From a checkpoint of a small transformer trained on Wikipedia.
Architecture: no biases in attention or MLP, untied embeddings.
Training: a variant of Muon for these matrices, 150M tokens.
Each number is 128 + 24 x the weight over its row's rms, rounded and kept within 0 to 255. Layers, rows and columns count from 0. The size above them is the row's rms in percent of the matrix's.

# layer 8 attention value, 32x64, rms 0.225, rows 20-31, columns 0-63
size [ 99 114 106  92  99 109 104  99 103 102  99  89]
[[ 74 123 117 130  99 128 137 151 114 108 127 137 128 150 129 154 120 119 118 157 132 102 139 142 141  63 183  99 161 167 139  92 123 147 138 111 134  94 135 103 126 148 108  92  86 153 149 121 114 134 162 106 109 139  91 108 100 153 127 130 128  92  97 153]
 [ 78 110 115 108 164 116 137 139 129 114 157 135 116 103 134 149 126 161 167 146  74 169 145 126 164 133 145 124 126 115 147 152 119 109 170 103 151 109 153  75 110  71 154 160 119 168 145 100 124 152 123 143  97 127 124 115 116 145 117 157 136 135 112 130]
 [ 71 120 127 150 151 122 143 127 103 149 118 111 107 160 133 159 121  67 159 101 112 125 131 142 151 131 129 140 140 139  56 125 150 101 106 134 111 105 118  91  90 106 116 135 106 146 126 130 151 130 110 151 157 162 149 112 140  96 134  84  85 107 122 128]
 [149 139 116  88 169 126 143 144 108 123 111 140 111 109 100 150  91 132 106 106 126 151 138 152  88 157 129 151 138 127 164 110 116 124 129 125 180 111 142 173 156 104 138 121 137 185  80 138 120 153 140 149 178 149 125 161 125 102 132 162 154 118 117 152]
 [112  99 144 127 156 114 137 145 136 143 110 140 148 136 130 119 136 146 126 126 176 110  86 152  77  81 154 119 138 182 145 128 124 111  84 122 113 120 163 128 141 150 151 158 108 122 139  92 115 142 170 101 130 164 134 129 167 133 163 148 134 159 114  80]
 [146 183 109 123 136 156 126 176 158  99 110 122 141 130 149 143 124 120 151 148  86 100 143 142 102 104  99 135 141 170 114 115 103 160  91 128 158  76 112 118 110 151 125 116 122 129 133 146 135 137 169 129  98 157 132 165 167 136 147  81 125 134 127 162]
 [146 132  83 117 138 108 132 133 160 124 130 128 108 169 114 148 108 134 163 123 160 121 179 134 138 134 146 111 116 151 124 139 138 126 132 159 133 126  83 114 102 149 133 169  72 196 116 100 111 111 145 141 104 119 140 126 156 140 120  71 109 165 144 114]
 [110 134 108 114 135 105 162 107  93  71 133  88 121  85 180 132 138 135 123  93  97 142 144 111 159 131  91 127 163 115 136 123 141 122 136 138 125  98 123 137 107 136 169 110  85 108  85 123 115 118 131 143 152 152 141 120 164  96  94 146  81 128 136 110]
 [145 175 147 124 113 129  88 118 105 157 121  94 113 126 125  72 148 131 123 125 134 141 181 157  87 180 125 131 145 119 141 131  85 124 109 153 124  96 162  84 162 105 142 147 127 127 135 128 128 124 104 170 170 102 118 120 128  85 125 119 112 149 133 131]
 [126 104 110 120 147 125 102 113  99 118 164 144 128 117 179 139 140 161  84 132 155 112 144 142 154 148 176 113 102 105 125 151 103 126  77 124 150 141 137 120 116 124 115 115 148 115 113 151 184 123 105 148 121  97 154  88 159 138 105 114 162  75 139 150]
 [172 104 149 107 112 127 144 125 166 170 112 121 159 151 123 112 123 102  80 160  70  87 122 132  91 128 134 120 107  84 118 139 123 139 171 133 115 114 137 142 117 140  78  87 107 128 120 115 147 156 133 141  99 125 115 142 165 140 122 137 169 110 123 102]
 [110 113 129 124 121 140 113 100 147 102  95 122 169 126 109 113 194 148  99 132 126 119 180 135 124 130 132 150  89 121 120 119 159  83 125 133 112 143 104 119 154 136 157 114 161 106 130 110 119  84 117 142 144 142 105 136 104 154 115  83 168 144 167 172]]
# layer 8 attention output (transposed), 64x64, rms 0.498, rows 20-31,52-63, columns 0-63
size [112  92 100  87 105  93 121  96  92 101  88  94  93 111 104 104  99 112  87 117 107 106 103  84]
[[119 121 128 144 137 137  88  94 159 106 141 115  97 138 147 123 158 146 124 169 139  90 117 132 149 139 127 100  89 116 110  97 151 113 146 120  89 136 161 153 134 137 124  96 143 124 134 109 119 175 150 129  87 119 136 195 150 138  89 147 123 144 132 186]
 [126 111 119 144 101 123  84 120 134 121 138 102 110 167 118 104 175 168 150 120 104 146 140 158 114 138 125 151 127 167 146 128 182 157 172 168 109 180 122 165 129 131 135 132 131 125 157 116 162 146 117 128 141 158 100 143  94 149 135 159 146 157 151 140]
 [141 115  94 149 100 138  53 136 115 132 145 115 140 138 123 121 152 159 131  97 130 115 112 142 107 162 132 127 137 155 151  56 163 158 143 151 119 147 112 142 148 104 159 139 101 167 121 121 146 135 156 130 119 115 109 136 179 155 101 144 127 114 151 164]
 [118 114 154 141 159 101 145 105 148 139 135 112 231  94 101 112  97 122 125 109 121 150 130 136 133 132  72 160 136 132 138 115 126 144 168 117 128  97 141 104 110 119 157 119 140 140 118 120 113 126 123 102 131 130 110  94 169 128 111 167 155 100 116 125]
 [ 86  86 128  94 161  98  85  91 119 109 144 114 106 140 138 138 131 136 158 168 133 126  89 147 161 142 136 139 115 108 140 114 132 143  79 165 127 126 116 139 127  76 168  98 140 131 101 145 164 125  78 136 103 134 136 127 118 134  80 111 122 120 142 116]
 [149 131 118  92 145  92 123 127 114 137  96 109  87 147 150 106 118  98 128 159 162 100 134 115 128 129 127 155 147 104 149 122 142 145 134 139  89 129  98 124 141 171 126 130 124 122  60 124 118 144 101  78 143 155 159 185 175 159 131 124 124 116 101 132]
 [131 135 111 130 144 150 102 169 129 182 118  96 134 152 165 117 151 168 186 153 146 134 165 103 122 128 122 112 105 142 134 118  95 146 151 117 136 150 128 136 110 104 151  98 121 141 141 103 131 123 139 120 122 186  98 108 133 172 151 166 111  93 107 154]
 [105 135 145 134 131 134 142 124 132 114 147 163  66 158  89 160 158 100 150 133 170 135 136 137 105 125 121 106 114 137  98 164 152 122 148 151 109 132 139  81 124 125 151 143 106 101 142 108 148 138 158  90  96 157 129 110 198 132 129  96 118 143 118 156]
 [156 118 153 137 118 145 162 102 121 139  91 124 156 105 183 131  90 130 110 120 118 156 125 143 143 121 121 140 126 147 182 144 107 105 170 122 156 163 113 133 124 153 167 122 128 167 105 138  81 109 113 179 125 148 132 139  87 140 100 129 113  92 152 114]
 [115 135  79 154 134 140 112 106  97 162 127 125  81 137 137 130  90 174 122 120 141 152 131 120 150  62 130 129 110 140 142 123 167 128  70 122 142 157 158 135 141 120 144  70 121 150 125 140 107 122 171  97  93 145 130 130 130 110 146 117 149 137 129 102]
 [133 113 158 137 140 123 129 153 142 142 134 112 161 109 107 112  82  71 111 121 144 113 144 129 122 112 134 143 140 185 135 109 110  76  81 133 118 104 112 143 169 168 119 134 147  99 100 139 123 121 130  88 118 114 148 129 149 114 108 123  91 130 175  80]
 [128 144 166 143 130 107 117 135 101 104 147 107  98 105 120 155 142 142 137 153 138 142  92 131 148 157 136 118 118 109 140 174 101 161 128  93 124 170 165 120 146 177 138 172  96 116 129 152 125 149 158 152 132 120 101 123 126 101 129 196 112 173 118 120]
 [147 104 125 122 119 139 165 158 121 141  53 108 111 155 132 115 105 157 119 135 108 158 117 140  95 107 161 150 142 120 159 136 116 160 104 149  95 119 103 105  84 110 122 128 141 159 136 153 146 113 153  98 167 141 136 119  81 126 175 123 133 125 117  91]
 [102 143 116  96 148 109 145 168 104 171  98 122 196  95 180 133 109 107 123 166 148 128 110 135 138 167 134 139 149 109 101 137  95 148  98 158 131 113 123  79 138 136 102 104 154 136 126 154 146 111 122 148 139 105 140 147 113 124 140 156  98 120 106 139]
 [133 127 167 115  91  92 153 128 154  84 139 169 141 128 137 143 147 126 118  90  71 123 147 134 143  92 155 152 100 130 136 159 106  97  90 110 134 120 126 135 150 155 127  96 105 115 127 143  87 126 112  89  92 142 179 128 125 109 120 108 151 147 133  94]
 [135 107  79 142 144 137 100 159 116 122 102 133 105 115 146 149 130 132 154 157 163 126 108 170 121 129 176  69 123 171  96  97 132 125 127 127 114 112  64 145 174 134 101 145 127 121 133 132 157 148 145 164 145 124 134 115 143 169 133 113 103 115 110 133]
 [154 155 152 173 130 130 127 107 144 155 132 149  96 156 109 158  90 147 131 139 101 150 137 122 128 130 173 131 115 144 126 143 157 161 166  98 139 145 135 139  78 137  68 135 125 123 153 123 144 153 171 117 139 118 115 104 154 144 153 155 152 114 119 184]
 [ 95  95 151 165 147 155 148 108 167 124 166 134 125 105 155 121 124 166  92 153 158 113 133 129 119  82 135 128 109 173 141 129 107 120 142 136 119 147 151 186 125 110 115 128 136 132 193 134 125 127 136 114 135 116 137 112  77 113  89 163 142 134 123 101]
 [132 155 137 119 114 146 146 112 150 108 174 134  97 154 143  88 108 109  87 155  95 111 118 141 130 130 123 131 142 130 115  95 130 160 164  99 108 142 130 142  97 164 107 165 157 165 154  93 137  94 127 113 122 102  93 160 126  98  81 105 156 130 104 152]
 [159 152 106 138 153 105 128 136 101 130 101 138 180 101 164 115 139 161 105  96  90 107 115 109 116 107 131 109 128 143 144 123 112 135 105 114 151 120 103 148 189 131  88  86 157 142 120 167  94 151 106 156 130 133 136 126  92 117 150 132 168  91 113 120]
 [152 169 148  67 145 126  89 177 126 118 136 128 107 127 131 126 119 128 137  94 122 104  94 132 126 112 123 124 121 146  95 134 132 112 128 113 127  76 119 130 168  68 122 119  91 114 131 122 173 136 140 119 105  92 126 121 121 108 108 136 124 145  58 138]
 [160 120 153 135 102 133 156 163 126 131 131 144 129  85 103 115 145  97 151 105 156 128 118 124 134 150 128 110 131 101  94 106 112  68 140 111 113 135 141  88 144 153 101 193 116 119 112 100 149 129 123 146 175 115 116 121 118 103 112 113  94 179 108 159]
 [152 137 116 134 109 151 160 120 105 109 129 141 148 128 154 145  95 136 137 177 118 155 110 108 121 133 145 125 143  65 165 105 124 157 112 123 158 128 116 116  83  96 145 164  80 132 168 107 132 117 139 199 164 121 109 101 136 120 151 123 128 136 122 118]
 [184 113  96 126 107 178 110 121 132 149 124 125 131 120 119 114 112  97 119 132 161  99 162 119 134 106  94 122 125 146 139 116 152  68 134 122 144  84 132 134 127  79 128 132 118 146 117 147 130 119  99 101 138 144 120 142 162 147  80  69 102  95 111 131]]
# layer 8 MLP gate, 192x64, rms 0.422, rows 0-4, columns 0-63
size [ 81 120 104 108  89]
[[ 86 132 149 152 140 154 131 113 147 148 115 123 109 135 110 112 106 187 160 153 167 136 152 122 130 125 157 150 123 189 123 108 118 112 129  83  80 124 143 142 132 147 129 136 112 132 148 109 120 132  90 116 138 110 115 128 137 193 146 139  96 179 126 150]
 [142 135  97 100 138  96 160 144 135  70  93 128 190 106 148 131 147  78 134 136 127 134 139 164 152 102 104 137 141 138  85 119 117 129 149 111 120 127 132 143  97 143 104 144 132 107 137 153 119 105 150  88 158 128 144 150 162 131 149 123  81  95 117 155]
 [120 126  99 157  88 106 131 152 111 114 122 149 115 132 100 106 134 120 136 114 151 144  80 132 115 103 124 153 141 128  87 129 149 121 156 140 113 133 107 110 166 151  53 144 202 111 157  95 127 133  86 135 126 105 145 159 132 158 127 132 143 147 130 145]
 [174 122 103 142 111 101 127 100 127 150 166 136 154 155 128 160 136 132 141  94 121 106  98 165 186 123 117 137  98 110 112 102 121 156 125 141 123 123 101 105  95 102  95 118  81 135 137 124  75 119  89 119 122  99  97 120 109 171 152 103 124 138 130 135]
 [112  80  97 147 140 152 111 151 148 137 119 123 160 113 122 124 108  84 131 149 118 161 117 171 141 134 168 114 102 163 131 109 134 159  77 162  99 103 180 118 146 153 130 151 123 171 164 144 125 157 165 141 138 113 120 107 154 124 127 122 136 118 148  98]]
# layer 8 MLP up, 192x64, rms 0.447, rows 0-3, columns 0-63
size [ 91 114 100 113]
[[121  94 166 119 120 141 129 118  89 127  95 150 133 125 149 147 150 123 119 120 140 107  89 119 135 164  80 159  98 108 108 119 122 124 117 190 109 163 127 116 145 128 175 126 155 126 121 112 124 149 144  86  95 144 167 184 158 113 113 160 122 111 132 134]
 [133 105 143 123 135 162 118 145 140 135 143 131  72 102 153 120  97 118 146 131 144 110 131 118 141 192  80 105 118  92 140 161 165 145 117  91 120 135  94 148 108 110 123 131  98 164 107 147 151 106 107 167 117 138  87 109 140 157  98 135 158 113 128 101]
 [104 128 111 118 122 125 143 115 148  75  94  55 175 132 109  99 118 135 124 109 158 124 108  88 127 130 126 107 137 140 119 124 150 135 101 156 132 164 166 117 157 154 120 137 151 125 129 185 138 157 117 129 152 114 137 161 136 162  99 120 124 113  82 113]
 [138  97 119 124 130 134 145 184 121 130  75 102 112  95 102 119  91  84 140 103 122 127 135 127  89 153  75  97 144 128 131 102 126 142 123 144 106 155 100 141 103 136 155 110 140 111  77 143 134 133 154 128 161 163 127 116 137 142 136 142  70 125 148 152]]
# layer 8 MLP down (transposed), 192x64, rms 0.0999, rows 0-3, columns 0-63
size [ 89 106 108 111]
[[125 102 121 115 104 123  97 154 108 111 129 100 143 141 124 134  88 175 125 103 121 134 150 157 139  93 186 116 120 129 130  97 115 102 108  83 100  98 100 146 142 128  86 139 134 100 120 136 146 128 112 149  83  99 129  83 107 118 153 155  98 114 104  89]
 [132 111 115  83 127 113 117  88 112 174 131  91 181 135 147 151 101 105 128 124 166 152 108  86 122 151  77 163 135 111 143 112 138 101 161 136 116 103 154 113 130 155 119 137 147 120 159 144  71 149 120  99 133 135 111 135 111 135  89 121 131 129 133  96]
 [136 134 149 113 110 111 123 121 143 181  97 125  79 132 127 156 120 137 108 173 145 157 116 114 148 149  91 130 103 135 141 101 129 120 119 111 157 115 161 155 119 131 161 149 172 126 162  94 179 164 116 132 154  96  83 148 140 136 146 100 146  95 126 143]
 [ 99 145 145 138 136 154 131 141 107  69 100 137 121 110 104 112 137 176 160 133 179 117 170 128 117 127 108 142 131  87 124 137  97 110 109 149 119 100 139 102 150  99 139 135 116 102 128 114  97 140 133 112 146 138 147  58 116 102 144 104 159 108 165 145]]